Weights of a small transformer language model: rotary positions, 4583 steps.
Each number is 128 + 32 x the weight over its row's rms, rounded and kept within 0 to 255. Layers, rows and columns count from 0. Numbers have three digits each. The size before them is the row's rms in percent of the matrix's.

# layer 13 attention output (transposed), 128x128, rms 0.358, rows 19-31,51-63,83-95,114-127, columns 0-63
098:147115152110092103129145154116099118137087115150088150097134150153159140080146145134156151133160202110145130099130096126054144177107114144168128110116177094137123134076033113146074104161150161
102:136120080086137151065034118120113107099130201142157140126171089090129132140080133136199121116134198076092112139161125088127131098138103115148141158103139137123143122136154115142116142118177136
093:138159116135105118181207074162123140081060133126135186193163132080138154147138132144112102145065166084079109120087116092147158110114140168139119183128156122138120119150120107206137079100129141
095:109093175165154069122100138131117230131143147177110130102207129130144129136148108137180212150112116161089136153068142120122121115065139151086099145127156139145112139175204094079131176119122101
101:136118118160094186142069075115053146129201149109108146154088142150028099158125131124137107131122086129098117062145111103110128139049086081128137139097140174136121134072134112143185100178187117
094:156165182066105109152132136113171123106071129179144140139138101150100121173114124143144116153126152113146130042123141086063113216140124114096143115144066138132117123098111146142095124086028131
105:135158128105081071076088139126104120128105151138154128085153150104145110156123094069098046141123116106078115150058076128119109070110115100129162138103186116146171089159083125131136072176065098
104:139105205115130118086163121131073137156158175147211135111117090119136108138096121137067162102108179107091082126161132149110112070138164071103149149184084145149088116103162131135171144072141116
099:135143145107135126105101176119119101148128102129096122115152134185143188181178137131113109113132177114088085148146131122111106164163134135124084185130140128142067177100204126175115110182124130
108:124137153164065170098163087074151077123156120156130135113131055096123125150094095076181114129098146186162151157127130111121093054104128110159062129139126134127086190147123137130167089135175140
093:127131076121133077115096100121118151112094168086146152161150111118063134182155188122128138136155136135100189136126111126142078056147122128189133093111083124105029108105071094111161119116099121
106:082087110084144115108176074082120152138097114137083117086098140129116153148122115093193103146117163136098111119164081106099110125174100116166149090091142141189133071155172130163191134170109158
099:150157127118140099115153080081116134133131127138027212122153110177090112100145074141084113146101122135109163114164137181115116106078101154171131125126109122174065155147164161126140131172119164
074:156120128107100129134174157116136201085063062145094172143123155098159117047099149134104110123085100107181133153103184158068170140140129112144128143065170065137156111082149139169174124150136091
072:175118112146146161181122131089160129173095117110095091111180081153097157100147148082175168118096157101078137171118186143133102187153058128106155157155140126122116164095145128144110140121192115
080:175127102171129111148133082131120125080097119106139121169130144123119172194159151153170154191127131048097153106096135105145153107117124192137094136097174140071097148118134143177159094179144142
078:109147172101129065154146165178165184142128069118132119167114099189113155066161110120187159081152162113156115137146132083079136119182087079076103099139106098126086099110168109133103145112096156
070:184141112154081187090124139166095118063134123138082147116119128123138102128169122169126134167134080108075096068094127078117159151086104145153145122066134235155092078098121155155118116209185125
071:173176137121122128126110138161105091127166131182173135178099124161105135174109091117098143130122118106142064176176086088067141165098126089137122131105096134108156110160115203128157098128111139
066:174160187124109032111129203127157119197127145155130114074131200122118122109143160114139106126146104150126124131088117140182111163148110112115211109062161154108179118156122175124154118184118119
067:198128167103163156046134110074132090114152144086155141089117105104126096182104146130099111155170145144111146106163125143109155101176127049160113131162090093105076155136103192177109131078124165
078:088149103095123157111079169138113067078131097135112159128175111173082145147134122097116121139145149133106089106119140147126150158040165122181111173160185164139121160106129179147092135167089117
069:157162154166097081131179163123135112112156185167154180133147180163147163173126133108133123148156090198203144164100149149123092118110157143146101129116113175135177106167111147149141136173175133
070:094130123103214106082107165114137134105125163169135062113165110126125107154147158115096118146198100124100131086130089116079093041085155162165127121148132161154127129170124101167107129152152052
073:161092139140158075149176092117191129135161055140097112101157115152134156120157111141100154085143097151129148136095172143128110043144157081108157148083099073130135121137156100144132096123097138
072:165160110078108123157099043118104125124136147235056164069148076118137141107126125154074174124149096148110187123186095134133137123099101115137133106092142163182126126135115160122069117078075089
117:161166106127163166112115089157144096124181167108161095140135097106083118174121086147116113128064077153118150142125152137199120094137139103081131156161081177143125155192187121086165136104096101
116:133139163139129098159193128150125143149153089126110129136077179154123125109162111127064126130137073174143144113127116160116137111122182161127114101115130115139122116120101153123133124150052138
118:149120153069136154072055172135125127176216124146104073054103106197115099089113120122137170111178115167195119128168116151128091119149108060116157094145105142136140141104133137073114179124121128
111:108137083123090195114165131087121035137121111068128121146080129104120120153115181145083042084134117126144139090183150155153127142162128106166146145103131123128143148112012166185120108135140124
119:135148157087206084139181174118180103121056101127143097098152106109219145099116138102135137119115161131160153207093138142140133105173160137126114107181098071114129151181115132120090144080046136
114:082078066168156148103126121120117149129147127067117097109127144104149123100121144134154160157132107171113152161133153193182139077113149146158130145126189084101122146157165087138142148148199115
119:145104097161166228176155096134145130094130093118108159158081078155117143134093144182148205115116147126179139089221152121115146153117130146115077146181074130112066156098147105111121172087167156
116:075133048153112115198095120128148144153101097120069138175118161137135156094164119138206120111125083141160171130085100113156124165106112188133122101081176153112168121131072085104111109193125138
117:179109124164131117159161073135149168158130177122126123126070110069125062077075130134136151147118093130147178120087109102150122094145106139121151069110100118113169087144082100074146140077146103
120:135127090100197125135079146176113132127088137098132098153097147154152111103181153149080137142157128048045115088136124123125168179131115134125178112111129100137148088085127098104094127121075120
118:116156162099090145153161137149124068138161090128101137109071131155174125079070094118154131129080156100151071114126147129110182205114126142104112153111166112120198148134208189152098138118145172
124:083171156138095154129098200176125096117147202111201123144134153113139105149116136137107137129093141143165148122120101138157141156067157167106124141193134147069128168121059121094089120082144115
121:110101144174121162118096185175154113127107143083231069151098155108141135150141181112171108097178120118131070153063120052131137146183127133060099148155150127092184112105126117133137134123167105
102:145106072130101079104090164148109080086085151110132144067121166120080095122127151094111103137139146120141202135167155147099140161117116153113089074102129174121157059073120146105147175050150095
112:150176088137164144140105094136160107132189161119160086135144098112090126171136095149119105125091090151110131166141138127177119083131150091064120131162073172120108128186183152118142153103108119
103:114126164133091092170190137148103134163144106115133149144091190159155136110158120114052105131139078193152137120148132153120135121109186136129106087143129121165086126141124159124136115132049153
102:111119140079153131084055177138125135180182117185116101063101114178121107110112134122140141115165105181217136110207100176140076148148114084123158081155093139149145126128158122050111167109110123
107:117140070126077169126168112092130030098130139066158101120073121126124108172081166123058043113102116139131120104174142163131148164161148096211135150114139124104152138103026167167134109138135118
105:157124135102184082137161151117193114133056128106136093121132105083165138088105132105106108115150170167192146202127134174132114119196137146099130113191117060105137151180111146086086149094032118
105:070071099192147130094112100137103143120152122064113125100127172074149149078138144121104137128148103163095154169146122194188120105110117139151116133131172082141112150123153104105106144193173105
103:155098106142154194165176080114125140093136095175129140181070067156129168121100133179152203137102132117181160096196163097140152150114148161147094145185089135109068165103147125106133139093176133
112:093147064151118116195085123135139140139083102105077142159128190130122172092152124105169084144146093151164163145118124118155117200121130200164120105068164137151177139139072126118088099180107133
108:173150123158128114153163068126155161168132181125156123145087145088141072094077138152124164167126094124157167126110125126152135096146131120110149073121094101131178078169077090095151155076154121
102:170139079102187096131072146188106176156070154097123087127120152135137125092134152184100142126140119062061119093107096143138170199141116143130170122104128095115140101095109116094090133099077097
103:126144153156084134182139128140128083134137091119104136111090146150147132101102116135142095126078126102163082108118145107146166209125124117074112152144144109124170160152220185133116151091152147
100:110156147164126154132098187173121119126130194093174155181112167089119081136110129157091131128108136128162149123128144125170148169077141153112128140170129140086129175109060129080075107106179097
099:146107133151102142131115155167169140107105125080240060163089176098137129148118177108158121116167131104144058152092159096128136148175135119068124157154170142078224118114126124139135151101171109
# layer 13 attention value, 32x128, rms 0.486, rows 19-31, columns 0-63
105:131104177065091110161099188077151128187091138153072081168149125099089130146141116139179112099146100144045083104119090186135144202091092143175122119069156135115100138099091116129144120138209156
098:149180163134115118146157108150151061158179127122180116137123116123145148147112107160120144155157139083139118136106103140113205182158125151183121167097152083131170110131099065134089106135222099
099:110112099161159137146154088125111122125097067114160142073129072115131093081107148139108094118127147156124154125107184182155156163020157106132122094094149152132121170199107104160154152111154157
100:136125135134115126139096113158130151123111136170108122126163167115120103129123121155086180114125107090107106111123117151150105155098157118134132085142079162095203149137158117015100135095164124
103:171155147150077117096122110145166187166081155129083143195065191141110101192168114181090123167149162084129180123132148134114148092126134191123148118188154120145125141167083136168137149129164045
095:140166157156185152167083169120197121160101116136172102127128092144081117125156152116091046128107151111130102105104135140137129094140150181143110130139105135125136120167103140148138175181115156
101:153111121087150096122092131127107149074178156126156136125187062107122112103118179040104141110145091072121080170087094108103114094185127134120101104141168102161156149154083038121124136104157130
102:154176132133100120100124197127129116070083096130122168089138118112147130148101128130114110133128191145145143104174109163117120135127198115092206177138108149192137136125196098044155129170185075
102:134128097069173153124210135100059192133132115112156142158150135120110119105150099115107113120109167155121092113170137117160154120099086121048125177098114139103158109080154150147118146119111109
102:139166206052137170084145109089122142078141118095080130122128122084148090161100118089140106126077112143160136141077145112120099167174092147161151152120080164142066137179171098169184119180143141
099:114110128155221181126055087140169111102111098062133160123125085115184101121131142164110129113170065108093121132116178128148089116175113147139104126136139153155132107143118132104078135098104073
101:095159102089077082098132046138088082110110128137137174189166154105094147168113131124106122115101052157090112143127103076131192124128113166064142086117074141140170071136149105141125139138159069
096:135129071112177071051139084115114094154109140117074111173101113076115087151126135158102183094116089134126161108134158161150135123153113098121132103156105160137193163097122158092148135131105176
# layer 13 MLP gate, 512x128, rms 0.268, rows 0-49, columns 0-63
099:073088148118134069151143102141074174178157166133103147114104122140102160174107184121132102058112147081124205149143116136063075114163147116113113121065134096123120106096135185122148180141166141
107:152181150115130071110113105143097099153152108088151184123095084102122130173103096117061125120123131070128056177139096106102126151138111175152189142098169103115104109095105138073166182154133101
104:132139130153215132200136137146203126136142112098140110109124181108164070106217160118110084149087143178090104121114119066163136092156194117192126167089105129150149171143148121106154099148118139
105:150119078165172098146164169080093147052129164100139133128096126054107129111141188140156119140073142177148114054138137099130094112104170114109129151105195145128168073122116107151094146112149144
098:107104124153082198134156157099142102105100104183170122119094092073188154148085133121126068102174108134185115132156121145137100104144122144076127129139099119074134168156158183121136111115099089
094:110177141100070106125116146175156172083148117116120118168099149146165207120081159157123160116117119127129108146138153104143121130167084139118121122174103165079104170103120093079137135200097158
101:108151111093136071131110151118126179127203109136096129136021081144164170172131164100118130151135061172098147205110145149151162107081128193141128118103101138124136126129156153139137115113116145
100:130106107193143128097127119099118175138181178118162127152086136151142129164138158088116173125093115175172121071190159124087187124092156127157204135134153141087101075097122147138144118158132149
098:137085098110105115144135119132104154091101126148095174172142063098135171179129123106144203126126096154182117159152164129128066097163135120124163125105133174136170148150103108143067137113154134
106:110081130100098098082195169091157124110115112164138153122139069183114142153151085087130181126119142132121179184127176141085136135125113135165107098077046095142106154145113113131093078083167108
103:126120103227144103096182127152113156121136154166066150157166119120093100171173134145105098132119112140182065109114144108136162165142168109147166157079087122153163137099103140166101108124202080
105:159158159150162134111153144158135077151111124143119128059067092122095092095125158081139145183122081102084168149119056167125094142136096133150101074186142095157119124032104120153114091134107158
101:162113095127176095149136171141151138146155064113101141242145129131108110117078059131105214154138105198136127103101142147099128093112108131114102068160083126182100121156134127096153171127142118
106:110157119100134103091145123119139105130130041180128136128067108204100111170137134162074086173078110106171109193123103117114101083110138117115133153137149115142145104100082122145069129135108153
097:095144108144109138168164145066089142154102092134144086134133114191093123140187111080139155110166099074003100054087121090150091161148177121170100112141077127100101194073102155174116168110123114
094:091150154136147181104138109103077112166188087178182076154102170194090149107143183044109140090150083118124113126142194116136100085173101131134177137154113119128112166128176127114164130095028119
110:174151133122145154142183178102148151134145146120156110119107095190075162138130120216132096102134096092103132163134131140106214171154133132142118100100120084196128132124139101167113111097086044
110:176118097166129110116094107078134096103146205069148161129157139070157219157066150180053127069093162161110142144095142146126120181093127123099108144172104168090100097088171120085143135177086089
102:145176128131168126151104120129122141153088093100124109123127161137112147109145127119209104120102153188155181156125123135042089142157154149174155134118124077097172141151109188144141037137077149
101:153116128113087116133125095121127080088053103127134106037100152114114080105109129088088108114117111126083125172174169134150154135092107130178165138185129081112116104052145096100146129139112145
090:135188070077126171125148128108133111066165115150101125112139111138150090117114116133174137147173139141106085175091139078143122107125000190133140132098147134124101191132116081117093194118113118
102:148110151096105062191100111144161153158129181097113121128144151097156170084162130168126201110064154169119156118148131157040119128130101052093130148144098107076123105150159118107151161183143136
108:164146154131153089098165097146093158160141122168064108150064122137105121094090133107081124083164152152181117149124131161096171185147128122121202132147103087121096144100116113176105118109053129
105:129132126097074088087139210123156168112115140155123150122062112129132146126138110138098040118107125161092145092101100155127130133087154084099129138161121171170117134150101130097077133142103168
101:148137143120132134136140157177119157157097094135064029121097169125092122167179118142106115091106134139108134156160158102189212129099167112125039125161087140130159128157151153092097101143158129
101:141164120142114119104171107148144130169134142130106120124162140144166170146110132114090160141118113157142154228107167143085137174096158168094142155104122144080113105177118108170154138162111123
101:167179145163163151165132165141043124109117154158095163152129083130121115066101098116145131066094181124061133139129132150131124164111162117141141082143109117078141168108170121150161101141139098
104:161141108099161091122133112129141137073157036144125145116059073112147095100139117122111091115175183119156137196128126130175134168108151135177087126169161116112142148138098135077115156118124121
105:111111091107145132133113110168113175153166125096150168123094097140129120134138078109194078161169090168135099138142077097083166152182128141093163136144099119153124109136147093104107137127122136
098:102165160096155113135118130146114154208140118117134150087135146147040116097155077116090111191085141122106161153130181143116090047131107104158188150126121099170109157078139098114151103083131142
102:101086179122110111144109147144110113154090151134107165068138105108077164128140091071065169167130132148138145159080100119132101140117137142148175119127092139155081133206163058157122159171124095
109:162101139163071086130112123149136132147120120150134121152056150130117157067105120122140108113131128106181127114141193084146202143095139096060171109116120168136184172130046149113111070144133169
106:153126089099100083145091071144098112176117063174085098167149114120147152117091147070126127146152150128116105108136117102133181207116170124161187131130100144141154145161129157165144179144140141
104:113114088153151153152069098224129166095097138095143108128175147129046131120143141129122178116145103127088132118117139217141101139147146125126127130099168125138165183187133159161170113058114145
098:123137136153137113137153143126101133063137126147146158114092145131142112122082131160147131119151072133122114159129090145097064142084160106184169130131098151089150100155103134179096151136121176
111:138120131140149099150122171098104186111119117108138182106105138121157122166093139126135169130122129126112108110083145143021088163150106168098169110096105100158130101079125118128150090132121135
102:170126146167095159159134162173088112144114117167119162149126188132127096104069156156048119201119140094114135133148106179120098112132105133110143120131104139112080197135103108131179091072133117
094:193111131120122177068074146097202125165139125117118170116044163101153107115170113107152151120126151127119084083204181189127096156198094191099118088126081103155113165105135132160085151127140128
104:153157148121123168156130120152101166171153134155154118139061153133087171093131154099076133129122146094110186181142124149103134160165087110134149177133060121169059097159102146115195120176118194
110:106152109177074157122138092096100158156142154154068182129111068086043183198157133170098115117118104143131113116136116094137133144127138055074180157164183083125087069125190148147155112147091155
086:123150131182123118109130100100105112127128145176160117136126120098160180138147148143125120102010150106093153114142126151127150110125080128119120180125097138107090108111125138150117098060119055
105:128132151099151135076164096100097148131124144104117131186095084117061104110126059087201133149134081138131218105173170101111119130150088077114112102082116119121191156078128111115192115134171126
099:149159115132112188074165164137097100150167103086155099167086150147169162073134168167049134118160077173075167104176190093131170103142127132139096110188129142129147143102151070134155096050107145
091:100167110142149168123095202096123070165099144141168124112147071150126138153056113141193101163113113139122163126141146100171147125057133121146173139110119183127124169135140162119134162092103135
104:156143149181105110061162152116136100107129159150136155147115150111088180069153104160175162123140149185106155147142130133158138142134117107136170130132091106112168113097110089122064119137157132
102:108127052137116086164103123143166166109168098144121079142126148089095137151105122042207104127126092148033137107091133201088152148119100089095151121120111178153128109094033139156125098070139131
096:105138101144100095176084065099144087097100123078106107110150143179090173150139096083120143125143102097080156092122137127097122143139130107137069098106103097089145139144117093112111128161196167
103:215132089056144135113161126117094112125173129113131151098107112148125203108081071131153089160134144177111084152129091085167083141172126136132177191152161103175162167123119117097118130089080155
106:099122082158166103080126071122165151133103144135151151136070151140144162132124069098119083148129141177118176170175156165111109153145065123084111121166093166164164146186174142131117164109137144
109:181149114156151110148080076068141097068201148100096117109139163124119139089113149134101145100163167176130139154093099164160153135165152158084171122164079120080072132072148157102155100151103119
# layer 13 MLP up, 512x128, rms 0.263, rows 0-48, columns 0-63
095:092134159102139103151136129137136161162128109083133121090143140174098110131134114076159140095130056134120144127157090126152151100090103086151133079124118145159114119161128120098177066100121119
102:098084112120080103144142114094146136118108153145171043150132119164120163112113110132175120095148144126166100087149153150175147077175078089203069146134114164191116081110155092167122119229169103
108:161153117117183124087122071113147151154094159146130154152080100133135129160166150102131108151097118150089116133109203097137134087144146093140111143139125112114101130114151080084072078136179156
098:123113155080111174143125137170112120152106109163085164156144133076166142062160126138083157099115126152139124177051163102110145118144151213085137079137163097159157158111129115197133145126128128
094:140136089097174123170158131108107141132088102081099131138160147114173149129159111145114110195141137139102138097129156134165116101094126147113142098117190176173093110097099128183126092130144144
097:156118114100132072115139099089115132143084144138161124077160121110107151145087063110122144148128111138144135124112095165180087097136214045117098144146131180157149137140077044159119133125138082
095:137135119119069165161163094142087105117167088131140090127126142111157156147133156100181131102126122111107175078174095148119172181099103121102114129091123112143098140116153116144105057147134106
098:099123098167152147133102147164124133166156080117176143160104082135103133077127171185094212095079112190090138101090131143114157088103054146137154117096154109128137112134073165158139091145118138
108:135076117092079162197111072128159127056106091149124137155162144157162117100103167113167145095184116101120170076088170139134087097105137155087124197113108179097149169104107118062164157138148210
092:149133096163124110128173110117139119195125112173088119164143130086131104111134164109131081130108160196119136139178212111158128184149144113087178110138128106171108173108164106117125093162112098
101:121139113202156110187181171113128116140137165175081116107216132123138089161127133111081138085175182175069103162087124135127125123160135066102171113160135143122176150153069125154097071206126150
105:155141079084108123094175145140152101132068101136171143168186125072132167129182088187108188117143112153154136138140120153089147113113150125105105101112126124077123126138158135143143097061093105
098:117199144143139222087185106184130169168093154100124123166119115155132089106119117194157160123154169088107118103156082090140088156144104136143216135136096056134154139168086148153154159145117109
103:147122137130114148137166114142120112192131112155110130150130189139116115143113115127138084121117151097096118121108119122128202084084118104135182117159122180124202099133143189112126107127135168
099:138131093111129146148196087134187098128125085088138132117090124114135195110080087146117119158073140185150161127159122095101147137141131125159184144071135130104113097088193143114122151114159107
095:075133178155143024136153122183136100089130153116126096134143116113060108183161126124129136154149181137094163093165192168128141149128067134102166106119042130136101142077136114118118203135100141
112:125138055133166121130203135173104114125099082191103128147085133174118095143172166147124136166101172172105105141093206109164073091095092141139119196143115112082148134098161078119114107129129156
096:095083114126139107117100092116127093109127166134115101136143071117174115155142119101107078157110125110089137175104117100109121186168075081115136102107093148053104158121113052158131139129139127
102:077143072080124110092133119155131058147083097146103090110110109107133110159113139062150052159101117160104161124075128157067094170147138082183122144122168140138126137134114086156157129085133134
101:153136074125084194142113118136146142076142169132136181030104137145132122055140167164120140095127119114132128142174153119156121140133100127154150088110200111096091114146147163114077148145189187
092:179128099135120138148136120125134146157108120156126126134143150162176155134138073153103169156214087170117092194122150126119064130139080185147147184121138128127155074146125103136132090106153138
108:172150172122183099114109181149151117070134118109124122104148127169095159125120087120175080177122108141135166073130184137131145143100122202151115123123143125063112153089111054107148073113101151
106:083121170162119082124151152067136166124163077098088120125130125089104138078089135071089110081148111135157122159157142187134081158163086062106135097068121098093041076101090135096095095061155150
104:144164132096111122132132145093138175136171101169122099129127133086153168120091139142095158098196107146120146123125106087195140140202162136165149132132140165128120122108083139113145098158152128
102:139107117111107136053066122109109139171133092197217093160093169170143162145149144123119081137075097184101175130125144098191128164071100197090131127116099104132109086165088142175131181116097101
098:126090117162202147137120091085090094115178175099104169147156113167201122127138160126095047080134111144085122168097127134153124171119139105126157100130109117120172147118140123081189144073119127
094:133075096121145087120189157091215133177180104112125094115105168127222154155130134155182107129123138097131202162124141107162116223101124114093093132054122124073156159081171122133146087102104196
096:148155181142142169084141116193078126130127091169140059111110168080098151118161141112140156146103136153094129100138132118151033157122109172144119173166179136161149145175134093174076097146140093
102:188104138088062107103132119123137128159156152135164142147170161125137138102166128129098176113092174076193130130128154139194163153163140132132084138145156118151134107131160163141136184142108109
099:176164099145077109155082106076192126157179125098100154099143138142132098096117103168119161104152130152123118148050083118111117174188097240124127157097150056083147111090128092127119103156113143
095:172154160077165132106144119121121091164179176064192146076137180147130135102136153112142130148186153129072136167168124115152129103149106156110137118168169143179105119120163157128068107157131041
119:171162118104128114132131158090168065080131163127142137089087122115141123131141120199125134121159138123106142141130165098104126145111190143131118114144186158153178088174153119070168124159135144
104:129051158087134112156124129149082114110121156080110154182165128190110138073104081091111179131171081089065129169127138181126156159141148127074146131173088124126106108125086139165144181059230126
104:113158162139143191182090082084127130088152176102103122130087154121146120114101159133099131105130114108178142135114093133058094133205174138097090135099167136140058098095056111174143129137122111
091:149143144115134208109120177213063172126137131158173127116152133115137123124119122150112141108101132145043159086114148120106101154091079185153132098116090159114143162112139147145160137175164117
110:067102110139159116138095139131092122166075110152127144106120109139127179129102124110068108146077089142121120142111161101095142088117149081128193152098092152137070171118086087136086125156111128
101:120131198179133089113131136127137163160158173131093158122066119075098109147178129134171187142167109178084139099099096158161108090149170122130119112125082176139154113104106195117161174110188175
104:137160138138142182087142117159186104131133108163147165106187172110149121152116168155127121087106154155089052145168088146122149132128119149163096123138143106121137125166189210123110203128124102
102:085068081096186116136182165115134143147077150078088135130112070087133159164132126121166114135115170157173143086116084132081153125179160113165166139089114099133136147186160087164065148119106123
105:123167115127141162106075071110178134161141091047113137101206094119116092139142129091118126083199126146117095139058071139154158097120095177107089146142107112117126131097162069150081089100076127
073:215131086093111146109127097049147125118142095106116151118126138147150084214152117129125070129089190177099110094144137154164098129121151085106132116088161098149098135120110148156173112216082089
113:175114137103105120101167132091099123168143161129097118059075138113151089135127146126117135102109123082123104180179121117104051117118119153140168130139111135134148161113203115033119144156064100
100:167193132137174150141137124091110113046134116153105143209099102117142120110075103167115094093066143147148116164111091152144095109182171150086157139135146183129085106153155035099117168198118152
103:068153176114102130137128039176185139125126181131106130138136155170123169147115089130145126119076133075122162152156156130134149110146137140097185169102134141132091127178077142205092163081116162
106:020216134183154106142113192149154129095118097111135115105111142132104148157061159140140153173124146105107107168165124156126167108161143133148092088064140130106100122133099163132104121066066203
106:098138153105116141094154138121136118151126126148127139144112145150138098149141102189115141143137095179118129171114145157128106082124080079167142110119177130128166153070182101151124137104116139
099:094182115087114122149132160155060118103121177105111162115166138128119094162131119065117141130095112080129104091132104102150142193141085123098113085121180094124139099135182072089183071116136178
101:169122117066079105132166112100112141083142132085168110130159078144111123142120143151160110127152151156121108105089059127218180114117129120174169159084119148042140122100163126093066084118109135
104:113138117077119165165171163162114072104155144225141142148172129085122090171131117176138118149140100140222119144158166059117109089126145138069079145127111141116130067088129088135097097083119089
# layer 13 MLP down (transposed), 512x128, rms 0.27, rows 0-48, columns 0-63
100:132195127177137155056146131151101157140082103108162126157177075176135100038105136149158108151106193092136081171100103125145139155087146153141117104100129104184158164121116148119142112124140167
094:078222079104111147149184118116163084182129135136139135070125126125146151127169109154144136138188125145128103140135126125148102123166088082134113141207176156173202088083132095119097125127116079
108:115105177089093133139108083104136080117121222103160203109134130106184126140127128101161091158130057161167143096120116137117141155064127170139138137143128082157138097124153142138121069099113081
104:134133109112106084157140101209124132080072125130107119169128115091112120114125114197116160092078134085151087177082099101144161088094159131146131124064105133116149124127120119137110061140114156
097:212120080164149177086132140136163117136182089124070155151074143128073114113141121141113132154092092046118133104098198132123125129120133121133114117107144094134165211129126058059136131145174103
109:037112148139121092115209124149091115137147113115113167135141103141134123136071108197150109119141082069188090157183155121145119163133133097082091107114164139144177114119133058096136151173127111
099:205144118124120160165147116091120164102111152105148052114127099148111100169096144080076119135111076081105117151132149098186140093097187197091057094137110090113139156101101143115135196157082148
095:142108110127178126127144164138093147118153149155136126119100116128173154159122143198169139168176072109107142144129122085099135166107127150146139140144139083101107089117160065105104162055111109
102:143134153129147195155121121069117116125094140150085153146121163184147109133078180138152155136143118140135123145146158142137090077111128166128150108126157177163111050131098186109173076163184129
087:255182104129081167098100184114141109089140119119131085139102134166132155147162088133150144094103067126135146114120092115067133120146115090130089108126076139113148195129076099145139139176140099
104:074056167137128172142144131136203119098143155079205084069086131141164105111155097155162072147103085076160194149146138127151092134114115150139097136090127114118150168143116132055079178127104094
106:224181116096134131178135133104159129118101134158114160066163131066155122059099073137085139138115155137150096129124111094075090113137146129075153114048145187156120160127089168158115121124096103
097:078142144171049107084155087104181121173067054105202130113118078077143143105129104091143079137137115129096141122155126125068162102100113169127100137148143096116098110105140173202169104147171089
101:121090114169128102171220128126095104150154111080132146132122105123146111180100070119117111138124108048155132108117152140106191101175155141094148164153166197085121090067157133135124114119069170
096:116128151148160057109186146197108136135092124066118193144089137066081135141141095173083103144080133116126068141142177111148144086065127089161110075132145143105139112138128097100110124123080153
099:148129090134107176177138189094166163111051126068117130101102143118125103144051083160137131150128096119116070137124164144137128157064120148100115163129072111153159117123118064082106106105139081
112:138139104168166148119146162147142112112142080158095084110085117173160168113173129160093099142097139120128110169143175101172142113109148128109169201166129119107176082126098097125080166130092075
102:170185094121142168136183133086137120081151142108168111148093114059143097214109098151151101152109122143133086135116186115154135174116114129094077131112106169162051109067139129106109158187111157
089:042125088153121131130053129147155112102101074137136124143105107197187149083150122109146093150127107154206203164159113150103097116097178109114115075081151138157149156137134160168128068098084184
100:155110088117135111085125172129094120082196076123089150208161181139187117144161112108112125127123145104118072106137066105115139177089115129090094086127122038179158131096152169106102136157127161
102:094142148113124119131094116141174116048130130082185087132108106136126066113095172095115140115144147117113160182052154143147181135077089098143136081098143126125140220101147117083130147133134065
101:220213104114130128111086135129093126136127119169141137105148113130122111084154113101173149131127057186194110122118051145097124201137126117140121132170118099143125139073147096117145095114130107
106:187170149130096135155109127094168173129142156176143148102062124125147149146163173144113099116096125129098097177150126067154198116194142154140132178100155082079125142128113155165091099153183055
102:129113149091201200146118131133161119175159115123153098098114159149141093116130125108077077107105150133118175135125142107100117093158109075147103145109126134133119198170208144166159062142118167
102:084095124082131145141125149136119153113114145115170154140091135116100073133156183122133166086085129163104158143128112141157059170189088130184122162116123174130118114085067135112161179153175076
098:097066151137134064105119098143113128097112113112089112098157112147113136092145166179180178088133129145062134166176109107124139208148089150117135123081086163098118121167141043158107126196082128
095:120102085159139139098125103083111145154138043189131131127070163135118143148121141149131135171143139146135153122093097108136134164163089067164097159062172183155135125142164074106104155056121150
098:048087102138107098119139082134198057166131190151127165064135115172080139195100094151127187099097136099104146157139137098077129126156082130084133166121116109104100123117160187069151100151118095
105:156141097134120210096072035112113131110159135177155119128117125170136183128181110101114132111083146104189123153119139097114109087096146069116104121133115121131095119169143106081156198189149170
091:173138109140173082153156132140150141174098091105123119157136139158119124194172128208097122111150120164142108116169134141159083092159135174098165111137074100097156174137174176161123147138106145
097:114100113109139149130096119195130140136157105106178134165147152128136116191072117141136072107112089186172092110167155172140154134075125110115158132205129087097177160145153108104110146160165142
117:106125141098098069135147109204140122101141096101170031159112157132143158100153102146147137125105106103128125172144118139116143126154097102078102122072143133115173138098127130129157134182086075
095:169129129073150124125161123154160103139152121151170167174132102100157145117122114140076127077120159123129129122094144135181157144121099023188140111137137138117100190102106173178129139092190100
096:199146069210140088150088114146174051191158135095064083150105105154154081090094159117135164142134179139129127089122110129157149163129174131157158107115098148083214156139137116080121100082148121
099:124108118125143188080131148083134110166107161141109147089103131142096116138113091073155172107134121130057103105120146112093184167118096132052143083179129131094141161167100148172131239112120113
095:252186128171127123151124125141098128141162056102131120080167133158098120122165103132089102074143141147143167115151096148145132141171106100131106110118149111140095130179175133188149158113108163
100:136111119175134211150175119119108125165078185119151115127116095106133131107153146165122076138106159101086115098142133193139128132120147126143160141121079120072141088110159054169132075106138134
107:133163175105119145162126119130125134156077101178181093120119122152181141138065092075182150169126120212119179171056124139142115145085098144159096134186134169158089145117115153126156131125076123
108:058090129108106168179182136156132161086138154149101131145130085128109101152202119117154134140087201126142144135133073176156102128101095115142126129154094082138100136171116152193134102094132076
101:142170120155115128114161126136124145126188148201159180077113115138142075121180113199149126187151152096199122110104087139190127123114158136138128141187032154173097101156136163185173134098077124
108:255175121175125090145130108135123142118111118136122073128144095100126185105183124160138104114101116105122173128087097107121148129142094074114136172125130117108115092144118104141111056085143092
105:147132145102121213185148105144110170166117131107163116164084122186139168101153148129145121151147181168150152139200161106119185070135155188086141119135126122117127129082185128148106132135128139
089:163115089142150140155087098166131132091124146164115117153110141132133088108114099128174120135140142125101180116115047152148189126181162182136201161133187144094156091112166126083103087116128114
098:138150138130115146134146142152120164158095139030153109181132142141155143155182111125116136104104086128095139128186092141130090113117107195131141191126099130149148102105106112158130148178064170
098:147081063107150127118093068067114124136152150157168124119183069073139114140122098110100109108117123125099076151151137091100136071158137126129153117120130072082128140125134167165125182117092135
099:095133124124127130113155098112075167146100153085127116115118134152187165187139120127169142183098170160140161139186061130130116095115114220134123123098060168163130072121118110116105078134133112
093:105115127069124180149168149125157167123111097156161076123118150065124135123143125113176146138084181183106128119085081157115117173107160102166096121135121126122084160149152204101089130108101152
100:138086107167130153123069193129139111165118105144158140123136159215108118148107114082111153121110101146178108092088142077176037125140144175141124109151127170103129121141084133090145192125095156
097:078078127119060163156085143177114131136140173147167186146146114158130031181129117112122190151133104106141155165118098145152102053177112175131125154147158158136072088093106103175077169092115116